From a checkpoint of a small transformer trained on Wikipedia: 6.88M parameters.
Each number is 500 + 25 x the weight over its row's rms, rounded and kept within 0 to 999. Layers, rows and columns count from 0. Numbers have three digits each. The size before them is the row's rms in percent of the matrix's.

# down: layer 7 MLP down (transposed), 512x192, rms 0.0783, rows 117-126, columns 96-191
# gate: layer 7 MLP gate, 512x192, rms 0.135, rows 118-126, columns 96-191
# up: layer 7 MLP up, 512x192, rms 0.143, rows 118-126, columns 96-191
down117 089:491497454484517502522497518507522501536510505495506502554494464489474480491452524493489496522510527465528507518484482510544429527463504489484516493517489502452491490488486528515480487463486496553532509540513475470504477545469490484474479516526515487479513511509480534534499500469522524519
gate118 100:516521475464527493510522488506518507487492474449477485458528509526501498464492485499502479503486509470533517465497531488509480522498489491507512513514522459528495568491481527505522520490514513477471457500494488521507470514518569456487498477482505522493532473470512481522484502463518497506
up118 100:476502546492534535540542535490527444532532493506555506524512493524493491536474494482504483455537511502556493519478458520505511543454497472464517461484528557503493436496486480500505490472496522502498523490474504494487542503525496446480503529505497515488467480504477497494523466457469487479
down118 097:504503493506452518519480493483524449490540487497468470536470486533490501509494540495468496480542506517474547520500474529484493526487523531508513484486479511508491433455462468527499513506513494556504532501481470479527486506510450477523499526507531495508497498469488479495505471504479498546
gate119 102:512511458511475490517477519471484500441478488465522509488537536500509481496533501489471492505475538502512517479506503494508524510479478533531491480475499529525541529533513513500496473488535503472482506484495494501471499461469505517483510507526458458502504506489497485526502503470459519497
up119 094:496548534541487463563525499498510514522464506537534522490494466498489471447484500485487562505507515516509484528482523506503536505544512506521505503519514512481493493449520484475507492475483516489494508521511495516450520544492517518507506513493511556540470507456527509488513523488505508502
down119 092:513506516492514520514506480471505543486468516519475452498511463509490527508492541544547488464506505484495518546497501500496506506471488483519484543525534517472440484446519531515511519492491499463560523456528495482520458516522497504495500485503500503525493514499460482449493523475519494519
gate120 103:548504451535494494512469509528485494463526499481495500511512502520560526544519506472500455503486535478469519488540527493480515447521468482513525496484515551490505500472491495527496563495449473482481516503525504512533526534542503516509529457516503454507553496504454520472528502535505524495
up120 107:468484456520532499504469531490532450497478475498482494490520486522500542511530477521511541502535517538528496554496486466473508452513513483498493516525507554495501548510503488452490520508456490514508581506511509505473498529531496474490490499456533478503455450463474488456481537464487478512
down120 106:494475460471530487452499516484545518464517516501540483496520455470497497493498499473477548505516510538496478495476535519469495492508465478553512500501503513458501520504489492505468550514504481515533486512551488452493513477482473454491475529529527505459463514516461494482489479457521523518
gate121 092:494492493493540464454491508505525523502489502464436486487431483499542480468506486503541504456488514501471489483481475504492483542541463524500507507505494528463509516457518539484487497518478496469451535526446494484504495481488502525485522526467529534478499525495486498483519520536479461515
up121 098:478456469489498498507537499491463527489507519503523530470495504518520498485498527475544480506535513496473490489552495516478499505481524536531532472476467536520453481475508527464473527561547496518502505488502521471517473456498514510480512468521541465511441503510518501520510504455509548471
down121 099:537526483537471481467496487530494495523534520499507514452498488541491518515535502518502487510474527459524543486504486474503476488509479506482470533485536489492509490476483524544517496491545533513470514515499477471554530463508476468504462495475490520494479539485525462505537505501489515520
gate122 095:509499495488481501545533446521502438500513497491497491485484505506488533498468454489490535466507490496499551526502519508494550462488497489519546533477534508497500520457526499504492507510474475515440550509487516542533474500511526468501513496468457528462515439468491473425485518502482518494
up122 094:491519456521478506468547481481478500503487525515494535480506530490487450482519517534525518485509518527530457529474512502529487524479519520500481544533475491573477527506534511491507492517489531507440489477500506500521519516550482528533532493496477549552535478508534463540468504484462480501
down122 094:554485523499476534483504482478485491486489495537465558507495521523470493570495476511524461566488491502524544510491488495520493537484492544526500544501485453502502545507527432503450489540462462494473538484455516506500498503496491494506495513485511522529485510503524531529448466485485495534
gate123 095:503485499470480512498480472522532499480473498486525466471517499462468473492481498470526506510488448502492486536477483507518502460530480516493513522457512510518483485529540544515460539484493491502525486498480540555524497524463490531518513511482506471503480507510536493495527505532554505535
up123 087:479530513508504525485483526495472478474457489497469515484473465466460532534456532486491511480513542516495527491449508547500502471534492471499520495496508474499479512525475534525545503433472531473498464495493518484457468512530511477525500524484543538453539506521516487505466529459481515491
down123 096:544468495500527499512494442469486498559475469486461502527460483509512520520512485501489503501516548486454514481504472516483490541487504513502516492503548506542453544529509491554511485489471505504506499469502513468510453494462535445496546488511451495491505461495478509481511475532467487527
gate124 109:519543494516444508516473529524484473522520503560528467525485574487509496528472511458492512501496469492494505462500488494538526564435497488505509501514494484550468498487494496539475514481495472520486460496517454532514493505499513453465560504502534507531518517511469538484494493551485476435
up124 106:476527479508479482479524517505525487464495525518483478506434517472493454533494508524538512519511497474507508519551513512495486492510470496510509503445540470521468454493479499454511517525461494496519490520479503495513511480512476517458481509520501504469547510505458454496502487523450465509
down124 106:492511509503495491497506515529565472513476501502489493493521554465484491507529547530509468533521502498534516474506523544541529515432470508528494531507491505545515522481464506459509502515492475517483472511494523496463507501503487514565508474543512510526523489523486523454507469545479536511
gate125 105:521481535479509534477446451530516500489495462485513487472449521495464454507503471502488510460520499551459474500511516514520529467489499484443485520492529482516433476499523468507517517516554511492473480517499502499540503488543505480560513452507505501488493506511550507528506515499520479560
up125 092:536510483506453565484484466511495485508491504509493467513558520492474502465486518483495515490529491463513515481518583502507492526462462478478543507543516496548513461489499503512492495533526494523526516452525492502498508530459509464524502481536471470521472513504495496433501496511436507511
down125 097:501499484510530494536535528547500521531514519543490511530538511518503531507546519534538488509472465482565527501498484496474510477474480490520494504493468522509472526526542490482511488499467495499495477507477486512477480486431515471525469484464476489521512476451488484500559533530466516471
gate126 099:480503537478486506514506493544476526503533539500533508463502532488573490526467516559494480522529439535475504492506493480519481521510496472492489527521500438490483513474512505484517501473519441502467488504547466506529535534531485463483540498506486491467438521491499488466459479487524473485
up126 102:495500516507516504503499483468487503469511520515499513486478478516520469471539494556526501501498492483506461527549484499478477453503487495485536524456464464492494477511493477512494468504484487498538478514481494509520504480521476556473516501480457533499482503426506507473534497488462518479
down126 097:494490484527464428500554470516523469481514524528500503511521489484524481523527519507502542527518481474522493468559455497506470491575515495489520486485485493450499491470481489504531499528486498475533449553513489468485483510536494499483515474534449522469466531512500500502533496498498476469